Each number is 128 + 24 x the weight over its row's rms, rounded and kept within 0 to 255. Layers, rows and columns count from 0. The size above them is the row's rms in percent of the matrix's.

# layer 5 MLP up, 2048x512, rms 0.0757, rows 507-606, columns 448-479
size [ 97  88 103 100  96  89  89  95  96  93 101 132 101 101  96 100 105 101 104 105  94  98  95 102  98  96  97  84  90  97 102 106 107 104 103 104 100  98 100 100 101 104 100  94 108  96 101  98  97  98 105  97  97 108 103  95 106  94  97  99 100  99 101 100  98 104  91  97  98 108  96 102  96 100 113  91  99  99  96  91  99  98  95  94 102 100 103 110  97 104  96 102 102  86 109  97 101 102  98  98]
[[145 122 138 144 122 152 177 126 159 105 147 141 102 128 121 110 120 164 100 130 132 140 144 110  97 143 186  97 129 117 128 137]
 [137 129 141 103 144 117 179 152 128 122 133 105 116 161 113 121 107 133 143 128 137 122  95 133 105 134 134 125 140 151 126 181]
 [102 159 119 166 119 146 139 117  94 158 137 153 118 117 126 129 117 144 115 133 127 104  79 126 132 125 155 114 135 155 146 111]
 [ 99 156 119 139  95 124 136 122 157 117 167 109 104 119 119 118 151 109 132 150 123 117 131 101 160 138 106 112 142 146 108 110]
 [157 124 108 176 134 142 110 140 160 113 102 129 119 156  83  92  92 160 118 139 104 145 119 106 127 136 134 126 131 142 120 152]
 [138 154 118 120 162 139 170 139 130 123  88 106 118  78 137  82 133 114 113 110 120 121 124 138 132 154 159 127 127 115 190 153]
 [144 108 134 178 151 140 122 135  88 137 163 119 120 135 128  94 136 165 122 110 146 138 118 162 140 147 150 135 103 105  83 157]
 [120 126 121 135  84 123 130 155 156 109 126 107 139  86 162 116 138 130  91 121 114 109 102 132 165 112 133 124 185 128 157 125]
 [141 119 109 128  93  97 124 130 149 135  92 103 147  84 171  94  90 129 132 127 150  88 146 122 148 175 106 127 138  94 109 141]
 [ 93 114 194  95 130 155 123 182 116 152 167 134  87  89 122 111 119 141 145 138 126 109 132 104 130 112 147 117  90 112  99 130]
 [119 146 139  99 142 151 126  87 143  95  91 123 107 111 155 152 121  95 119 133 154 125 165 124 153 114 159  95 166 146  80 134]
 [134 144 121 108 136 105 147 115 164 174  98  82 159 150 123  97 145 147 128 142 118 154 151 153 137 116 109 113 139 110 180 104]
 [129 129 133 120 151 107 111 104 124  86 122 116 148 138 131  47 128 142 166 156  83  89 164 113 126 125 139 152  86 147 173 159]
 [130 118 115 184 113 140 127 113 139 197 120 103 149 160 149 125 121 165  91 142 111 117 123 159 107 115 146 107 136 159 133 117]
 [112 136 167 112 104 117 180 158 106 128 107  74 161 101 123 121 130 159 131 118  91 142 112 118 185 132 121 116 152 180 120 123]
 [122 114 114 109  89 133 123 113 154 135 131 150 104 101 102 136 113 101 145 176 131 118 157 102 116 152 164  85  92 121 142 124]
 [100 110 126 122 104 138 124 124 165 133  99  80 100 130 101  81 129 147 117  51 167 108 155 126 134 154  57 117 130 127 164  94]
 [103 146 129 144 129 120 113 118 151 113 164 155 171 167 103 103 184 145 136 131 145  89 149 155  98 125 102 131 158 104 128 149]
 [105 163 149 159 145 111 118 155 141 139 155 128  97 133  89 155 152  97 143 134 128 113  62 141 144 107 104 133 139 104 142 108]
 [110 128  86 104 149 101 143  95 114  99  61 112 145 152 125 100 156 121 110  79 117 112 130 160 128 112 147 163  98 124 107 128]
 [139 176  96  90 122 132 148 117 131 103 145 123 132 133 159 144 128 109 127 118 194  98 135 113 127 114 126 133 114 136 143 140]
 [ 96 145 114 166 129 131 105 144 166 154 127 131 126 135 146 146 158 198 154 138 123 128 126 124 129  72 177 121  92 141 141 116]
 [119 152  90 105 127  84 128 163 124 127  95 115 131 121 121 143 114 114 130  97 106 170 114 132 108 146 113 146 120 156 126 134]
 [131 119 145 123 136 101  91 138 121 108 108  88 164 125 130 146 130  94  77 109  98 114 120 158 106  96 111 139 107 142  86  71]
 [ 97 159 144 107 126 112 120 110 149 132 101  82  36 128 147 136 140 111 117 140 124 145 119 111 148 109 140 106  91 120 133  97]
 [103 106 116 139 184 128 124 144  90 137 109  97 143 116 143 137 114 169 115  79  90 139 113 122 160 151 100 109 154 128 187 160]
 [121 138 166 111 134 141 128 118 115 133 144  98 118 157 140 129 101 120 101 127 184  95 141 112 110 111 172 133  78 102 156 106]
 [103 101 113  99 105 126 114 145 170 146 114  75 134 137 135 132 152 107 122  99 111 150 122 113 112 150  82 141 102  75 111 141]
 [ 89 153  95 158 117 161 174 125 134 167 130 135 140 154 113 178  82 163 160 140 162 135 109 125 131 147 156 115 138 123  87  86]
 [ 99 153 109 126 140 123 110 121 144 111 110 130  60  84 169 121 140 111 149 138 104 116 127 130 128 152 138 135 112 170 134 151]
 [142  87 148 138 115 103 138  89 153  58  99 118 131 143 110 138 126 141 117 142 135 112 136  95 126 165 130 128 135 161 102 159]
 [135 144 133 151  88  93 121 148 156 109 108 139 113 125  84 115 124 112 173 135 155 146  89 115 102 127 100 174 126 140 109 140]
 [132 121 157 132 106 138  96 176  90 142 127 132 108 152 138  84 121 155 103 152  85 142 115 150 119 143 148 140 125 118  95  94]
 [157 121 175 150 137 122 142 162 131 121 120 119 147  76 151 144 123 109 101 137 115 119 111  87 160 127 146 129 118 113 158 169]
 [139  93 138  87 120 180 166 122  58  98 102 113 152 143 109 159 153 118 128 139 104 153  94 141 109 149 136 138 149 107 150 126]
 [121 130 141 106 159 123 165 173 127 126 175 130 134 134 109  77 177 124 133 161 127 126 132 112 124 129 161 145 150 148 107 136]
 [ 99 153 136  86 147 120 146 191 152 150 103 128 107 123 125 113 117 140 128 130 119 135 127  94 147 138 116 120 106 129 141 171]
 [128 112 110 167 136  83 104 136 123  94 104 104 141 148 143 151 149 138 174 139 109 152 102 140 133 194 158 140  95 117 155 109]
 [148 117 127 138 136 106 120 114 146 121 163 117 157 107 120 175 118 125 170 102 159 135 116 130 149 135 142 103 105 122 105 113]
 [ 98 125 131 125 114 137 144  67 147 143 125 123 110 167 104 123 135  76 138 117 171 104 112 159 166 148 140 128 105 142 183  96]
 [ 62 125 138 147 145 136 151 193 177  90 126 104 140 138 106 131 150 175 113 114 122 132 126 109 126  99 146 116 130 130 139 125]
 [176 101 101 157 130 101 117 104 128 148 167 121 138 151 109 117  97 129 160 149 125 175 137 123 138 128 144 113 133 140 124 113]
 [132 125 129 124 115 151 101 139 128 127 185 107 153 112 109 107 117  90 126 151 118 133  99 118 126 127 106 129 149 160 102  77]
 [ 82 108 113 112 123 167 119 179 149 129 136 139 136 115 135 122 102 127 180 161 154 130 114 114  80 149  99 131 102 114 123 106]
 [127 150 125 142  92 148 114 111 122 167 104 123 144 167 176 109 122 113 136 149 134 124 184 149 108 140 129 151 187  87 169 141]
 [176 113 138 104 112  99 140 182 127 119  94 128  87 138 159 145 124 139 105 140 180 108  90 119 148 163 174 109 107  98 115 161]
 [112 176 152 140 129 176 134 103 100 160 117 135 111 132 133 185 139 126 142 145 115 137 156 135 117 116  94  84 135 131 164 131]
 [157 142 117 111  98 120 109 137 141 121 123 122 124 153 138 152 118 115 141 146  91 174 123 128 144 161 129  97  87 173 102 137]
 [151  89 147  98 120 141 118 103 144 134 128 139 118 109 118 123 128 137 126 135 154 121 137 116  92 119 134 120 111 146 122 113]
 [147 115  97 139  99 124 131 140 106 135 125 185 131 137 118 164  86 117 199 136 178 151 113  95 134 131 146 145 171 124 110 116]
 [127 129 109 121 129 114  99 133 112 182 138 144 119 104 111 138 152 131 172 153 114 108 121 115 125 158 210 120  96 194 123 160]
 [147 136 126 105 144 121 150 143 101 176  94 155  73  98 135 144  83  71 155 154  97 151 156  93 160 135 145 138 110 150  74 119]
 [109 141 114 133  80 120 141 133 129 152 103 158 156 100 107 140 134 123 106 132 139 134 141 145 150 112 110 114 134 107 103 117]
 [139  98 115 121 142 133 202 128 126 143 163 152 162  62 149 169 150 166 118 153 147 116  79 157 153 136 143 146  98 106  99 168]
 [153 135  59  89 103 114  95 100 144 144 139 126 120 135 143 152 140 141 129 144 158 182 109 124 175 138 137 120 104 156 132 127]
 [145 129 119 109 123 131 117 119 123 159 170 176  93  76  94 149 145 145 139 144 147 128 148 146 137  99 144  94 122 107 122 120]
 [142 110 122 164 106 102 125 164 105 155  91 119  94 117 132 133 131 113 137  96  70 173  97 148 124 113 131 151 115 163 154 114]
 [149 113 170 100 134  90 131 102 150 130 175 112 138 134 124 158 129 119 155 156 139 139 146 149 111 113 148  87 155 149  93 155]
 [135 164 149 166 138 126 122 130 186  81 182 146 140 118 108 104 144 100 115 147 120 109 139 105 120 125 133 114 100  89 136 121]
 [126 164  87 143 140 151 145  98  69 109  69  98 105 152 114 112 158 114 107 122 146 121 121 162 167 179 120 123 142 115 183 116]
 [ 99 151 134 133 176 139 156  98 177 150 129 118 123 187  96 147 120 137 103 123 154 133  53 143 104 185 163  76 131 146 125 122]
 [131 100 149 145 172 124  85 158 143 112 147  82 160 155 116 121 137 133 162 128  92 109 132 122 133 115 141 126 124 177 185 117]
 [ 84 102 117  76 115 166  95  94 128 150 131 107 135 110 124 132  85 168 116 126 118 112  99 161 112 150 190 140 158 128 115  95]
 [ 76 106 127 134 119  96 127 122 126 122 145 137 159 117 143 114 140 140 117 122 154 170 179 148 144 131 131  92 164 104 133  90]
 [141 121 130 134 120 124 146 115 105 179 115  94 102 142 116 127 140 170 143 135 144 133 159 116 126 124 130 116 104 115 115 164]
 [120 120 121 135 190 161 129  92  91 114 151 139 135  74 134 115 116 156 137 136  86 143 135 141 129 134 109 151 103 135 165 132]
 [142  90  75 101 158 112  86 130 151 109 197 135 139 178 214 113 125 116  92 123 170 122 137 154 101 103 141 139 146 150 158 158]
 [153 154 109 134 116 118 136 139 150 107 143 138 182 138 103 154 160  89  92 135 146 159 142 124 106 152 110 156 145 143 158  95]
 [113  81  88 135 170 126 102 126 119  91  71  98 167 129 129 148 124 122 166 144 146  92  92 121  88 108 142 154 168  98 131 113]
 [109 171 147 113 148 118 127 105 113 166 152 132 162 186 119 158 148  97 160 135 135 118 138 119  80 148 128 164 131 120 135 132]
 [121 129 155 142 126 188 138 156 119 127 144 109 106 147 148  94  95 121 157  90 114 152  97  89 138 158 125 149 122 108 116 191]
 [ 73 123 145 116 127 141 170 171 140 176 111 111 129 121 158 104 106 163 112  90 167 177 158 101 155 117 144 132 119 132 131 124]
 [122 130 139 140 124 107 139 106 116 151 121 127 112 102 100 136  66 116 160 146 120 115 155 112 125  88 115  96  92  68 141 107]
 [113 128 162 134 139 156 110 181 112 151 126 113 136 140 167 136 153 107 126 113 126 144 116 123 131 134  91 142 134 131 110  85]
 [142 131 107 172 139 164 117 164 150 133 116 129 169 108  93 113 133 109 106 113 120 116 144 129 118 114 140 122 123 138 125 133]
 [101 119 140 150 115 167 102 126 151 133 123 168 113  98 132 120 126 114 159 160 160 117 165 121  89 116 117 111 120 145 124 169]
 [128  91 132 145 102 129 153 115 133  91 111 126 101 154 130 123 149 152 103  94 119 124  89 134 101 158 139 103 143 167 140 129]
 [151 110  84  88 139 102 108 106 125 157 135 148 149 141 152 131 162  95 104 162 145 149  92 119 117 144 153 138  83 140 165 102]
 [124 161 162 110 158 111 124 156  95  98 150 134 106 131 130 125 127 146 180 126 127  93 110 165 141 171 132 156 137  88 105 124]
 [135 141 142 147 147 171 150 177 151 136 151 155 125 128 134 116 123 108 107 134 133 165 111  94 141 141 127 145 103  94  91 114]
 [112 174 128  87 127  97 132 135 139 141 103 150 163 128 154 149  76 108  76 120 155  82 139 162 141 127 160 110 140 134 156 120]
 [117  80 119 114 140 175 144 127 128 142 141 147 171 106 119 116  82 134 166 129 129 138 151 122 152 123 123 113 120 111  99  92]
 [ 69 169 130  90  90  98 124 172 107 139 140 128 140 134 140 103 146 135 137 134 169 140 156 101 103 109 124  93 153 158  90 144]
 [122  95 163 107  90 114 141 127 133 119 143  98 113 122 130 178 115 124 160 108 158 136 149 138 155 152  95 123 126 155 140 115]
 [130 133 136 131 169 131 154 162 126 169 177 139 109  95 109 110 156 189 138  96 107 102 122  94  98 116 152 124 142 129 150 137]
 [146 133 109 127 104  91 163  78 164 120 173 131 140 150 112 159 131 136 117 139 114 130 121  94 124 129 159 125 143 148 137 143]
 [145 153 118 134 121  99 166 162 113 150 132 144 145 141 106  99 129 131 107 149 129 120 127 142 113  92 134 147 160 108 142 125]
 [164 148 161 163 113 126 100 128 122 149 147 111 151 138 118  84 143 146  99 149 143 177  94 131  99 156 139 122 142 143 139  95]
 [109 149 135 127 142  69  92  97  74 110 135 132 134 116 108 114 161 112 155 154 145 157 114 143 150 131 105 155 148 135 104 169]
 [114  84 108  83 129 176 170 124 148 149 137 163 178 126 127 112 146  99 161 170 114 108 149  81 127 101 136 125 101  88 161 131]
 [156 114 145 131 132 130  99 140 180 166 172 118 116  98 147 151 131 183 122 130 102 160  99  80 122 117 114 165 114 163  91 100]
 [158 122 163 133 164 165 143 187  76 122 125 123 135 162 172  76  97 114 107 212 149 154 148 122 123  85  93 121 119 105 104 124]
 [167 136  91  95 113 137 116 134 142 145 103 142 140 102 116 146 109 141 104 152 124 131 101  99 106  90 160 137  91 117 165 159]
 [ 96 154 146 160 149 106 155  85 124 107 140 117 130 147 146 130 154 129 125 169 153 179 139 134 151 128 132 107 117  86 150 126]
 [102 146 172 137 113 136 165 136 146 113 170 140 119 138 113 121 115 154 123 157 104 103 159 137 105 149 136  81 150  95 112 135]
 [125 110 167 140 105 112  98 101 123 136 134 114 105 110 144 132 146 155  90 119 119 153 104 161 151 151 171  94 148 130 131 141]
 [ 96 124 150 140 105  96 127 100 168 143 101 146 130 134 122 108 138 114 158 108 114 136 147 157 131 138 171  76  90 143 120 117]
 [139 133 160 129 133 114  99 163 160 132 111 127 168 108 131 131 148 120 167 131 136  94 147 193 108 123 121 127 152 134 158 143]
 [131 104 156 161 136  92 130 123 194 119 120  77 115 108 125 131 170 184 152 101 106 124 120 140  88 158 148  87 162 141 135 185]
 [118 127 139 143 186 157  92  93 144 162 106 108 139 107 122 117 133 152 117 141 107 143 115 142 142 138 134 102  90 134 150 128]]
# layer 5 MLP down (transposed), 2048x512, rms 0.152, rows 507-606, columns 448-479
size [100  94  96 100  98  94  91  97  97  95 103 146 102 101  89 101 101 106 108 103  94  92  89  96 105  92  97  89  95  94  98 104 102 114 100 100 108  98  94  98 102 106 105  93 106  96 106  99 102  97 100  95  98 105 106  92 110  95  94 102 106  96  99  98  95 102  94  98  99 116  95 104  97 101 119  91  97 102  96  90  97  89 101  95  99 100 108 105  98 100 101 110  99  89 106  98 100 110  98  94]
[[150 101 124 112 115 127 144  92 112 126 131 112 132  92 124 117 111 114 134 149 146 130 106  95 105 157 149 116 114 155 131 108]
 [ 86 164 120 186  88 119  84 101 140 136 145 149 150 102 133 166 141 127 111 109 113 154 125 120 131 125 122 138 125 119 160  80]
 [102 123 114  97  97 171 100 139 131 103 134 130 116 119 131 136 167 122 153 131 104 140 155 146 108 132 106 118 124 140 130 146]
 [ 91 133 112 109 139 108 149 129 148 157 111 127 155 100 155 140  94  90 190 124  77 126  86 109 146 135 151 135 131 101 123 128]
 [130 133  95  95 147 128 123 110 127 110 101 160 101 109 142 157 126  55 119 133 123 110 118  95  91  91 138 130 172 179 107 114]
 [172 122 126 123  88  85  71 137 145 134 126 131 115 119 105 158 101 133 129 122 123 121 168 100 105 101 136 123 113 116 115 140]
 [122 110  78 120 159 163 133 130 129 117  97 118 107 123 138 132 137 111 120 138  95  72 174  83 111 147  94 133 127 135 198  84]
 [163 113 146  92 124 155 136 124  93 180  89 127 119 109 143  81 106 175 122  89 109  97 176 135 104  90 137 120  85 149 144 113]
 [119 126 130 148  84 139 184 121 103 104 136 138  99 142 126 141 146 100 151 102 109 109  96  85  95 118 179  64  96  90 115 110]
 [167 125  96 179 160 140 146 113 171 117 106  89 155 131 136 147 126 133 106 153 166  90 144 143 109 179 139 146 133 126 129 124]
 [137  80  75 147 116 146 131 123 106 138 136 115 118 127  86 120 110  76 112 126 126  75 129 178 142 109 129 143 148 188 128  74]
 [152 103 115 119 121 117  94  76 165 123  96  88 136  99 126 112 133 111 117 156 148 144 139 115 139 147 114 122 140 109 131 123]
 [103 166  82 124 130 115 112 134 109 116 129 156 147 122 145 134 138 119 133  99 100 115 136 132 121 104 123 120 142  85 110 115]
 [109 126 116  87 118 106 128 146 177 127 156  86 129 124 117 147 134 113 181 133 147 124  90 135 130 107 117 116 125 157 112 104]
 [ 95 113 124  87 124 122 141 125 187 147 112 161 128 145 123 130 140 102 126 145 138 128  96 107 101 136 146 123 134 100 112 123]
 [127 152  92 164 138 137 107 115 172 112 104 136 138 138 128 148  97  93 138 131 116 119 146 141 101 117 173 135 148  88 156 143]
 [135 115 107 132 116 155 185 127 118 114 122 108 134 108 111 139 104 157 121 127 179 145 174 135 117 128 152  92 142 149  98 127]
 [117 131 139 117 158  54 133 130 113 121 107 106 144  83 137 168 129  98 122  96 126 139 113  95 142 117 127  93 142 130  65 158]
 [114 119 108 137 116 128 113 128 190 156 172  72 143 137 150 104 104 167 144 142  97 122 173 129  90 126 125 142 132  76 122 134]
 [119 117 115 121 146 133 124 177 103 157 112 146 111 111 173 149 159 168 131 139 163 117 114 136 100 123 103 100 175 112 100 134]
 [110  88 149 128 125 142 129 156 113 140 126 110 151 144  90 124 143 140  98 139  83 170 106 108 131 125 146 135 124 146 114  78]
 [104 145  92 125 129 120 102 133 138 157 112 134 133 157 146 152 147 157 146 177  90 147 157  95 169 150 137 151 120 110 135 168]
 [150 138 124 113 109 129 113 109  83 125 157 109  89 148 125 109 117 138 120 144 186 136 143 139 155 154 118  79 135  90 127  84]
 [129 127 134 153 145 137 139 147 126 151 151  95  67  95 173 115 153 144 128 145 133 109 117 121 168 163  90 131 138  94 110 187]
 [121  84 124 107 120 100 140 150  70  87 106 157 111 128 147 104 110 124 140  82 109  99  92 170 150 162  87 151 140 118 121 168]
 [111 124 100 170  74 158 140  68 117 105 102 112  88 166 134 123 125 134 153 139 162 163 161  98 121 138 172 125 134 138 103 100]
 [200 127 117 117 125 113 122 104 123  94 121 102 147 116 130 137 130 114 136 113  78 109 106 123 128 123  67 146  93 137 114 150]
 [133 136 110 152 101 127 144 147  70 123 101 129  90 136 110 118  96  87 153 163 105 104 207 143 112  84 180 112 158 109 132 100]
 [131  58 132  91  92 103 124 139  96 146 131  90 102 143 136 151 163 141 102 131 172 164 131  97  84 136 113 133 133 108 184 182]
 [156 162 136 113 111 130 115 175 138 147 162 103 142 155 161 154 107 125 107 134 141 128 180 120 112 102  72 158 100 100 137 112]
 [108 128 113 131 120 162 140 156  89 149  96 101 129 123  86 114 100  52 133 110 135 139 135 141 153 109 151 117 131 143 129 156]
 [135 110 127 106 156 140  76  89 124  99 144  97 135 134 129 174 153 116 119 146 132  74 102 107 111 144 148 161 108 196 141 112]
 [135 152 123 123 114  90 136  99  91 100 135 147  93 119 140 100 184 116 117  86 138 125 145 107 111 127 124 100 154 168 114 117]
 [119 100 177 116 141 174 116 130  87 148 120  99 122 128 130 134 141 129 105 100  83  91 125 117 114 110 127 156 118 117 167 126]
 [118  99 148 143  94 124 122  98 123 129 133 127  99 118 176 133 143 141 149 133 117 124 134  82 159 123 117 108  99 146  99 100]
 [156 128 123 125 130 131 114  85 162 155 139 134 116 104 166 114 128 100  83 140 140 137 134 134 109 120  89 119 152  90 137 120]
 [119 104 142 142 128  92  69  89  93 124 182 121 132 120 107 129 128 154 103 112 152 128 141 114 104 175 127 143  80 125 147 151]
 [120 138 130 164 172 122 161 117 102 185 153 130 128 122 123 134 119 108 161 110 135 104 132 118 115 106  99 122 131 104 137 135]
 [136 132 127 143 111 146 107 171 122 122 117 136 105  76 118  84 138 158 100 107 118 105 153 152 107 136 116 168 168 135 153 148]
 [133 138 149 112 109 128 135 153 128 137 148 124 143 162 146 129 112 183 111 102  95 133 146 136 118 118 104 115 154 151 108 114]
 [126 157 100 130 160 167 116 118 139 116 117 161 134 126 113 115 143  97 106 113 109 169 151 154 123 140 159 115  86  72 143 126]
 [108 132 176  90 174 115 139 147 148 132 101 137 169 152 108 155  80 129 114 116 155 130 140  98  95 143 116 153  97  91 118 124]
 [146 107 100 122 156  93 132  99 143 104 104 139  69 138 119 149 153 119 127  93  98 143  99 154 135 111 120 113 131 160 121 111]
 [130 143 145 128  99 124 101  93 103 113 118 109 113 131 133 145 117 170  97 113 157 192 148 133 132 128 162 105 147  86 138 118]
 [174 165 164  96 135 111  72 103 101 118  89 118  81 129 102  93 115 154 131 111 136 153  74 132  95 118 116  85 121 100 120 101]
 [157 113 133 144 159 146 136 139 106 128 129 116 107 128 148 104 142 100 119 114  78 124 109 122 116 108  97 102  69 119 106 113]
 [159 140 137 155 138 166 128 144 134 105 110 175 107 151 132 121 137 115 106 136 115 119 122  71 106 133 111 110 118 150 103 155]
 [123  76 117 136 135 108  95 114 118 125 118  72 152  67  99 135 117 179  90 116 132 125 127 154 101 114 108  99 131 119 143 100]
 [ 98 126 109 130 101 176 146 108 123  92 102 143 108 190 134 131 124 123 116 113 139 125 143 111  90 130 136 131 133 134 131 153]
 [128 154  86 134 159 177 144 123  99 122 121  89 106  75 120  78 141 132 125 120 102 155  90 141 170  71 115 117  86 137 142 132]
 [109 126 157 105 131 139 102 126 133  95 116 151 140 143 145 126 132 118  99 124 132 112 144 100  92 110  98 138 195 100 123 116]
 [164  87 162 152 110 105  96 131 132 109 128 112 151 143 103 116 126 137 146 113 148 139 149 139 138  96  95  94 129 117 141 109]
 [158  96 143 140 138  95 115 149 114 125 113 153 116 114 111 142 178 110 122 139 100 132 135 107 110 128 139 172 130 122 166 134]
 [137 125  37 144 155 164 150 174 107 117 125 146 113  99 137 126 132 103 122 139 130 115 127 141 125 112  93 107  92 124 148 102]
 [118 137 120 117 140  99 139 144 120 162 105 129 161 130 120 141 131 150 134 100 133 103 100 166 118 135 110 126 117 147 137 121]
 [125  81 146 113 157 140 109 104 102  93 117  92 107 154 122 112 145  86  82 150 149 135 117 110 125 141  78 149 129 132 106 148]
 [135 110 112 116 139 121 110 128  91 137 126 125 117 122 156 131 131 105 120  78 125 114 143 112 149 128  77  98 123  87 137 145]
 [104 160 111 128  91 110 140  50 155 125 167 113 133  99 132  91 128  89 113 148 120 119 150 132 133 113  91 117 188 103 161 148]
 [128 145 126  78  81 118 141 166 129 175 140 132 119 152 121 103 144 137 114 127 102 124 133 115 135 114 108 143 130 119 117 174]
 [136  96 131 112 102 126 123 177 167 144 137 153 143 138 147  85 119  93 115 109 149 133 121 117 121 108 135 125 108  84 155 106]
 [ 98 122 109 121 116 120 119 122 169 165 147 149 127 140 146 127 119 118 145 108 110 153 146  94 136  91 134 147 122 140 113 100]
 [111 143  76 125 101 123 152 170  93 135 145 155 103 135 137 155  92 124 101 133 146 173 146 101 113 146 108 113 154 130 127 148]
 [ 92 167 128 180 128 123 159 152 102 123 117 116 122 107 130 131 152  75 124 114 177 136 121 158 118 144 113 124 165  83  73 155]
 [147 140 135 130 128  93 125 177 126 141 103 139 150 122 133 134 117 144 109 136 113  93 109 150  76 145 116 124 101 112 126 121]
 [135 120 116  85 133 166 163 148 131  80 192 173 130 123 173 132 146  92 121 134 106 126 139 149 150 123 123 165 142 110 127  81]
 [142 128 144 171  96 125 127 150 152 115 108  98 158 132 123 177 117 120 120 133 117 136 139 104 154 144 178 130 173 140 111 138]
 [138 144 132 131  96 125 104 159 127 137 132 116 115  97  30 148  92 109 106 129  96 164 108  89 129 145 163 101 124 123 133 143]
 [ 80 128 131 119 147 174 147  94 112 128 114 132 111 154 130  94 123 159 142 127  70 107 146 111 119  91 151 160 118 133 123 176]
 [114 118 164 128 103 137 107 123 126 148 190 133 114 129 159 104 141 114  90 137 123 162 150 120 143 117  95 144  99 151 158 134]
 [123 164 138 116 123 130 150  95 125  57 129 139 137  75 160 122  94 115 160 110 149 132 143 138 112 117 174 105 113 157 104 134]
 [168 146  99 112 147  99 152  79 117  87 111 114 154 135 140 139 120 143 108 138 133  81 162 133 140 139 131 108 190 119 149  89]
 [154 126 135 142 119 133 149 160 102 110 126 166 131 132 135 131 119 103 120 165 106  75 120 111 131 156  80 112 133 137 100 116]
 [175  93  94 131 127 154 102 117 150 147 150 106 146 117 107 101 132 158 116 107 112 124 134 152 141 111  92  82 122 150 107 135]
 [107 139 127 124 154 130 122 126 117 136  99 115 108 137 121 152 124  93 133  70 126 110 133 108 134 156 132 119 105 137 119 138]
 [132 107 119 143  85 143 160 102 159  92  89 117 104  82 104 117 126 130 126 104 103 131  88 107 147 137 138 138 139 113  88 130]
 [148 113  98 101 119  58 134  98 113  99 121 107 120 158 107 101 140 137 134 142 132 104 143 110 140 135  94 141 170  97 100 112]
 [113 124 109 146 138 151  83 142  88 156 121 115 183 118 114 155 121 142 151 123  88 119 122 163 110 126  93 143 141 132 151 131]
 [162 103 145 198 139 126 126 123 121 147 163 140  95 109 108 130 121 123 139 106  97 105 130 129 145 120  92  81 105 114 116 137]
 [157 137 111 142 148 111 136 117 135 104 112 101  94 137 117 152 100 109  99 174 168 157 189 155 145 142 153  96 124 130 130  99]
 [109 136 120 120 124  77 111  86 102 108 108 119  92 118 107 142 131 117 130 121 128 121 127 163 130  99  98 113 155 128 122 148]
 [114 126 144 137 130 117  84 130 140  86 153 105 128 158 115 156 102 139 158 103 114 178 125 139 155 124 130 176 129 178 103  76]
 [120 155 127 146  72  83 124 160 109  83  96 118 111 108 134 124  97 108 118 138 138 117 144 123 111 147 159 126 139 123 119 148]
 [176 112  85 148 107 139 140  94 151 124  96 112 124 109  97 170 129 180 136 151 124 137 105 119 146 138 138 103 140  89 130 156]
 [151 154  83 143 151 124 106 130 101 159 115 139 156 154 154  95 142 118 108 145 123 115 152  98 117 105 167 160 126 125 122 130]
 [126 106 102 111 149 107 108 115 105  84 114 130 124 122 104 157 122 149 105 135 138 119 117 119 135 118 133 120 150 131  98 120]
 [160 117 132 140 132 109 124 133 144 146 101 115 142 127 125 128 134 117 128 144 138 129 130 131  84 177 134 148 124 112 113 113]
 [128 141 126 113  81 134 128 121 124 119 119 163 141 103  66 120 108 143 134 140 115 114 162 156 132 132 145 139 150  71 138  97]
 [133 112 140 127 102 126 170 103  95 171 143 125 157 114  78 141  85  89 131 154 103 113 130  84 153 109  93  88 134 139 157 141]
 [158  83 157 163 166 163 127 108 160 134 129 137 132 136 132 150  90 133 120  98 130 106 118 137 104 135 126 190 105 124 135  77]
 [126 159 126 129 105  94 132 139 121  80 161 132 119 130 133 121 100 161 129 155 141 140 114 159 137 131 113 134  98 151 125 122]
 [122 125 142 158 138 125 134 123 106  76  91 132 109 137 124  98 129  73 150 123 140 112  94 160 118 108 128 104 101 127 107 140]
 [106  97  69 134 159 128 100 108  98 130 104 141 117 118 117 114 127 139 181 115 138 138 137 142 133 125 121 154 148 108 111 126]
 [150 111 121 146  82 123 156 114 110 114 100 128 122 126 119 105 134 132  94 125 126 162 153 126 121 162 134 128 147 112  98 112]
 [114 128 166 139 111 129 108 121  84 146 110 113  99 142 170 137 118 105 137 111 137 122 127 121 122 136 100 146 158 139 122 139]
 [ 99 103 135 139 108 124 128 145 133 147 130  91 144 153 159 105 110  91 115 107 120 137 142  98 121 104 118  93  86  93 112 129]
 [ 99 148  90 100 149 132 140 141 149  97 125 129 149 147 106 120  94  99 135 164 168  79 118 130 149 114 113 190 102  90 130 112]
 [ 58  85 110 122 114 150 165 130 130 138 126 150 152 194 124 145 122 122  90 150 141 128  72  89 159  81 145 168 152 119 136 118]
 [ 94 123 137  88 117 160 112 117 170 120  90 113 141 130 113 100  64 125 115 100 128 123 111 118 108 131 113 138 122 125 140 127]
 [146 110 129 135 117 174 135 178 104 134 127 136 163 159 144  79  86 127 103  80 124 172 150 153 141 152 104 131 108 123 122 112]
 [163 131 133 169  69 116 141 159 148 115 149 116 155 132 132 134 109 135 133 101 125 101 180 101 130  83 170  95 151 114 107 137]]